Weights of a small transformer language model: no biases in attention or MLP, 4189 steps.
Each number is 500 + 40 x the weight over the matrix's rms, rounded and kept within 0 to 999. Layers, rows and columns count from 0. Numbers have three digits each.

# up: layer 4 MLP up, 256x96, rms 0.351, rows 86-117, columns 0-95
# down: layer 4 MLP down (transposed), 256x96, rms 0.322, rows 86-117, columns 0-95
up86:479443465555498520482472598522505522594506524487529514534525555548448513454522494458483498538517491490551498434563521443475497585544505568505551512518496471541479558489490528472565428477558569497575557514506443473484506477460477532480458462547515511535517475563521498454497472531511503450
down86:555507460453515550455444450487508470472515494511526476487497512481517504462501468424442491523495494560486553517460435522477526470567462528475590460528523480527474500549528533525492540474562505500463505495492520471486518493470558484529468571458456496493508492483493514467490496529486481490
up87:488518546465489492513508479528499556503563492510429543513527541542497538458492462487475577522551527535503518517538531523543576546492520530536520541515529561487469571477497420473509549480452515489500543477556464596545510508503538501513527503522486510486498513489466475517500591512536498537
down87:526522419523447486508529485554530475475455474462527481487453468485506521502492483497509467551511560519510482523500456469528477507483517483462610525464482472471521503579506576518499522485486509504478487521507507459483466525487441441500549480415440515503474539559488512512486440524479492478
up88:501437520567527536488518514545499548501515512486457590525524505537480466501538525540526573446569504521597514525518512449541594519488514522543540464498543479520504491526469475536525521492504518504561536524520584524513467474534491522561535476556536470494491514524549535532506506544490500532
down88:472500488459417482492524490460542540491507499538508462464489480511477516506505426579493452536557498548506508456487584527490459426490512489481526456559469520471493515496540541485474514510502480528479449490542467502510509480437499492500572557505457463520520503515505466551492553437469449532
up89:436548490486529473497534459481470459516579462554436561533634539457456446503585530481437487517441568507449503576502480505411465531568484460526519481542476504505526513613481538485506491473472560566538525564516470499477489475501422518492444513536554453508509474493453548509514466538530495482
down89:471548533444497495462556569525483510565512467505574497464487509433510468486596477610493468526448487445482507551474539540526560431460528539489555495535551560555495485544540397496483493432439523440533508544498510510437561520494425475474486539446570509470553437541519573466478513516549547484
up90:487489501493460506521487540542458465542579460574534549532509513482534534521470463511507582476523551491514481506554454479498522534452449522480517534483562481528486446486465481509463541450495520514519513480450484554495494472462479538467471488567507479555553512527549546475566518523545508515
down90:540547466497505436527484450462402540492553443572542465511527487495554456478452464563481479407499448511482454521462512459518461424502515469470579519517462493460517490506509559442464548559535494492518520498538510578515576429526547447489502563570443486487485512450467514496482475498459490521
up91:567501459510482515534512557462536518489495541537504583559592456558444527458481578535552470502497448476524530455480536514523543553440526526553468394510515591473451524477482538540594536543467498516492515446465542470496500513436434517470483512511503522534565459513484514514464479623494421551
down91:501519582518513529526516557442492540441516473442505491574512506468446434530508433564457499475507454545554418420466510484467572465564431522488431493537491565533587488487461460483457548528480587529378558544521545488594573485456531516464496537510385582544500516595390515554487475610456427518
up92:543471515494499585534509486530556496520504524516563525543522554527582530516474506485519537477497514553500531498481502457520480460523559521480429525482472534494539514472505492506490500500502497521551497490523497478486456527500450482491459527444435501522567533515538534485517469479494519508
down92:494548440500473498489486459530475530507482478513461441577489511483511443501493465489493481516504456464471426496477516565487470557470551490424615482511419426502490500463502503496461505508501533536478442493526508554474488520515526434530524498449495479496465482508488463530485497500498448449
up93:500519492556513505526529515461511517521502587463456530502572531529441517502612542513471444485473444471502483512507463594482444499527482577520504480498476512512472514564449513507506533471513560506503517466517523452529531458498484541525533464437528500561573509500510566545516545492506548495
down93:539514472504533500500538521507526524483526467554509507540477490491510507545491480551522472508510529494475451576528569443534495546447516497488515468546445462479464464528504476465524496471469455536458497530558455592480498552510521476489520532547494542509507497480557567526518439469517451516
up94:373550547539541466529523549463485462445477514399467426491581534554512465545470447447493449478513465485568436520496483586411423558531498565572533535478500517400507493506498381534496543500466467567516528481475550505472490547485495504492525504432565602483570502497469550406436466484448527606
down94:501531582430466337521467540528509449463514559439523471492523518498512447456386469597435473418498578563570455433370572532508510539565484504474508474496534611421421552441532522578452607554525465500534651508481414495433505512593534506510427464456523508509572560456546480492536569441497403671
up95:488540495497512472520511599454456417490463571427475500493460496439572523536508454435490467502545435467515483524496470469543491494478503505483549559503460528500535507511506449519546510495499474443462515530443509509500415488492533562423526433500545505511517473509575511464486462531501610533
down95:533529456563468445536505447455487572467518469521494552460517498482424494483483554550457551477482484477531433500505479469445444546506518526456471499466499424502449575546454449507509536450450547532453461517562459522542517523469439480469488497483534487499508437452465549524468520486474461489
up96:517462479475552498503504513460469511468470479449507516540482429499423555484500541465501470516495537577454525545448511496498540427567518570567542467506477501489512521496488578474537512477491503505461535424511439521570429532528506495528519470443524525510453486482581514462489568489465503442
down96:505493496551462458422475471566500512505536446517499540494535568532542485493488543480551480525476501491521464464520471534449470519487534474447527486474458517490440524582502384465481479530512481500490530479494508496450545465522510543527483433532503520511536557504452510556495447523612529529
up97:479474533497474477557441478452477480478482512559518512414533468480563556518497480535490451449482583501513536475458446560567501495504462519435493516469540503535489493465526451449480432521470547441599490540480522468551534468487462550536503509459504564519578491436532607449547554530492506535
down97:489548495501489470508484410504511468511400518496557446426442465541497452458523512494559537585472503517466605475493463475461469539530532514520577550471534440466520473512555542530488491577506509418492478467438545514448536468499554442510501449480487507500470503533485475488470535532521514484
up98:501418590482476487479563467437610558417494465482533515513493521463521444467464513514538548474469585513508493521518469474502515516489542512502498565572503481473553503547474573550447509461499488489493508491513490465529515487487514577505489538497476519468504559526529473540434550451527476486
down98:464476446538506509477477540571460556541528452445435501496489486494536496487509516475515464536547460501536512440469443529426503509519507502443596465441501455535476510561555425513562484516517477491474482497485508504525491547464532465489482477423478466554537465508542491452554478589511528461
up99:516517519516509526546530510430553524578558540493468489533541541543481471465508520528512469467521551438465515518518462470529503568570492458562458479522561462558501492429532468553466568549495523470459514500494446494456536507506454500512490569550482485539562504533431439506482495489517494523
down99:559464473478488482470501454499493454561546524493506484521490425441479522510535490474506484481546490545514508430492480487488518503507588535505577462563464528446499487566485515541554532507523412528485482522528575486453461459479502532513533488521439521471506524487472496504470500498516446505
up100:480457516526518532554545497485423469493576504477430518570511544476534420506429434453493523474424517473463523513517477497569474508474492524521477542479482443515540490462477476510492569453533539509520509456563468544523553475501469474500444492532493520503505561491510489468514557517449522523
down100:492537494476454421550512545446500522517542552506498542468489473508474511465523518574518528513466523504534446518510467503520521445505431448460487500498459491484476442517467458482475454535444466462495492539479509504423459504530533527570546563469473466502457478512542566546480497506536439475
up101:491451477456498558486537503532498541496474503462518465468575469511464559554532498522518483471445544548487487491483530509416533447458463527495498538524533496439489456486566445509469447549473466438515580504482526482548457497522408550463463480464541526571536508496440611470454545475524504512
down101:508481471485488439474492453454574498443481541518531524471515530513472547547459444541486476438505472534445481529475433443536471440492490474505498468529492547484538463481568502584508535489531533522517498515565468483499526431500584486506562481529500481528515486472559469504577555537469469496
up102:441580532539467495562512479492576536498478488453520571428545454551571500530514505500457493521480530449544415512531497540477456496521401495494509488528494567498506491547508436483529612462541496519441530532495438431510528545461486596523451564490495452542528421544480527517477518438524532513
down102:480453513547543527532513564459502484526527500479420533568559461512616420499512509459544529434467463438472591420541416459499490527451569554565551508539592436506549378567544378549515474479473444569526460519508501522465495444490489435443484473374483399447487533452519439417571540559571541368
up103:445501522457534495499419485593521492547528422440561573525462573511494458446516559520499520466484557509460555562428487532547488452548458535484538532534473510462489527437452476448538492454554520426417429452552487443556569518593387501498409521590489554448451603527605448471409486469537478450
down103:460549462524539501572498467556491505448547447430537454488462475533507612505529453452572462532418491520438543464471496474556497468509414469490631535534511469471476530526450408466423429482487535545491482470561522543571532446418476551464443458426464549468543554489532522474474561508487435442
up104:476535574572508506470496474520491507558492541504533527447571482427518551532509462410540507477492518547535543525450515531538494562540509387543540485509517533492514452501442508529528538566485534530503524483519465490475542553501566498589577532516557525512541451531494484449478533496514463530
down104:527475443490461536503498518493468518462540449493477533510473497468494513509486473501505498484500534439570536455518427488461507509497485501409554538527455465527479489548503465481527500452530525551492431537521498471497470520436439549502481518434552492522463453509521528501543483534545543425
up105:476557538522531473567500565479472503549546522483482520476546532560437479558487461515563541516530519472547524521483466516483529544458508545506560517509543523526550523541512564512515566539461490512526494522479517510433561504530511581490511557522585556532482509488564478473506541529516504534
down105:504482418457485480535489405481568517497470485470541478496488500444485528433482528529483477495496500502486554503507548492553512514547465477487518478488514526487472516480479557495499434446494470511467498500529498526524484519484506466513511472488449463518489515486447515539543508477486473482
up106:464532450500521567494529531451439575489508533507455479476524556455494506497442544527594488522561568576531502485530453519460518469507443449535502513533449548503520466501498573565467483543402485544446526477406521512495481530483484540476512549574511528554557506574502521472508532537552566447
down106:489530494478520465489479442564561521574542508535538513523462475546508507503491450521505503467461497494473488486477538470585490506510445534521543471521578481489519556482510463432547434473576563509554474455544508536455514464522524488446506518501524494480445451502551503449479513457473435538
up107:464432483562488483511536546554552533489525515519497459540534490509499586562555509516515508516509540548496548464486508594418465509477553521514461498464488488473479555577531531496599534512441523479509569476559481519559543494522514436489502486523400499447524530568461502558492449569561481558
down107:582502471507528554472506475503519496571481523502498499512480560509580487511452502521504520525462490514459494532491454458513541517485470488486595515545551508536543486489482478479472484473556425493515487458456506507502509523491492502422480549453547578599460488461551505514489465504534570457
up108:484565495536602539490516525523540495513502474585467532497485498520485461518462493469501518516502504510467448498525517440549581462516419465505489509581504488534504489554472502533507486502545432511534488573506458514552581516541517500561467543552543450514500434478489489507578482474552486530
down108:498553462518503518499542488467569548509458486446553505473527571546480504534450489547475470557546536508528487497469500463485451533487534512563586542492518503483523519500537559525463529526578496516485513495529486434467522525467483524431508460523504542471504539546492502530483507536478471495
up109:510504496542490471519523507598530481483517497488553525497470500504485501522477491416495476466448531575458437515427462532456465602509429476516497527615469522518520465538567544491452505447546474542549408429471463481544487551536554545479511505498495453438419519564431541507461410470484515517
down109:495470517483476552510487479483486514499459493453508456397502486490462522490464445537447548468481489505519555537508488454470475465463530537445423508433569512490484487516449515490561469473492588481494429490455456528468571551426456476528481550519485539542511522480496531470490413588459492545
up110:449444487512420437503571498446444517536510491519495489505437575568440463435510411497545555469508571509478546542575494464511512485546523500448505477465595499498512481494549499486443429505464531509433523486464523512468511461463442428468487483526550418505447480493525419421479506467596483524
down110:499540528446533500535474506483562515494589538554457520554474475528519502512574486497519585469534498458521402429481528482520529549533476454505477537478477462523476521477537476502449549401498541602546549510531518467505463425554511507488491566446454480495490438452556512464607595503424388550
up111:457535538542468444526478527516472464552434445445422495550498532541487467480485528460546484469507521559539534545524529599526398499490537498530497513563498561390463581391491446549442540512546520471454449453528476518457530518509573490489470520510496583470531491476549467454481459459499469480
down111:527495518526491428556513518522519497450525403456505459489440492524511524504486503500536484451462494626517514519423566520540493530498402499534563562527484550433497544399461507489422494518479509517512511484576473490473446498519513492543485508505463505494530503468528519485502527489519390523
up112:468471503466484475513552536532446441545518503547494510497480513457478506506502474521401471452419494579509495486499589563471460510523524429491452488517521478499456529516511537476519503450486542424532497470504514540498504572460545489491428466567513551498478437466545497513540503427503529566
down112:463516561492477499511434587445459489482561497546507454584481540453503539518537523456452480462461514528445494563524539527422494533485503490472505475503493476557439469468472488485534442483498465516441485530535531529471537481526519528526569504562628479486459530490483521437564473516456577508
up113:473473478562423449483523486431498548473506533528422502497507497468450513445468532462499460405509514517426519500435517515525463556535570499547494503444475512529434507453456516422482527469497495502501504450527458548520501444567527495437467485547505490496562466419409403535505489524521426416
down113:503500463535511486447513424539495504463503489423506466488533444562444489418464488487509492511440559556478443488470515536456511508505603505540618487449490523516450417532501544476514472552422508453452516431512574479533504494532480561560529479573425505491497476566493570576499510460598570472
up114:477567451568515515466559531558484497506506457523568520503555537456528494531553528502588536492585511583495493480507550511500514507596562528543437494519513519476522501565511575485506526525475545485558559450512544518495525539584567504533539476483465493537565518487508522527556535542486456509
down114:492520497481527474492539490469551479532559565493439489475469489503448566456463486478458495523541492522432556467473542570466517517472481505538559610520446501437479492428466517488514505524510510527442482489457477443482522521503449477466482563542492510503394538509498549484496515492492519502
up115:418466476524531476456452531523511475518501551530501449505534523513503492485518476465491489464457535561606461519477479527506454481484500530502508553501542531427490509491479524511500472539566541513483510540516478445458488483473552541474435546544552511488575524501419490486442489522570497495
down115:526463491496505515466502468503518474531513497509484453503527501484480501486459426502534450480517467499520511495458499513507486473490431500482550544483500504498487536457475547516451484456518527550483505525471515451481501515506504472551434574464508511503545527465473513471483486476454440484
up116:492535499507493589508464517491563523575491545526480482441506457537559451547478566535468491448444472546497501576540488502479487500476459439541495611519524472524509515543467457520491546452451530539517445516485493473407454476498534562507509471574516413439556476495482510438496493469507457562
down116:450535506506556466446449562532541484448517475507483478471433520528413494500538488530521467634536484496480519472512624525510527499493471512536494512463474607464504516438545520503455535530528443490507501484482540510486532553492436459413487525506523524493418506512547486499498482432488475432
up117:479477496504530530560539494579592508460530528530480513518441427539480599493540591454490494533494457592454565508524489505446512551482518494567494475508547540461526512485438469494551486457502565585504521458514481478530519489542538512551489552527501509419533455558451559525437473467553510498
down117:540540498540508543518486455564528516432506512526478536504449503498425574455453514460546463570579556487523539580523484485425571572486506516555409533431478539464562514466522440504538497431447521512463541474611507481500538454520495495456514477589518492556455390494475421424505506597506460409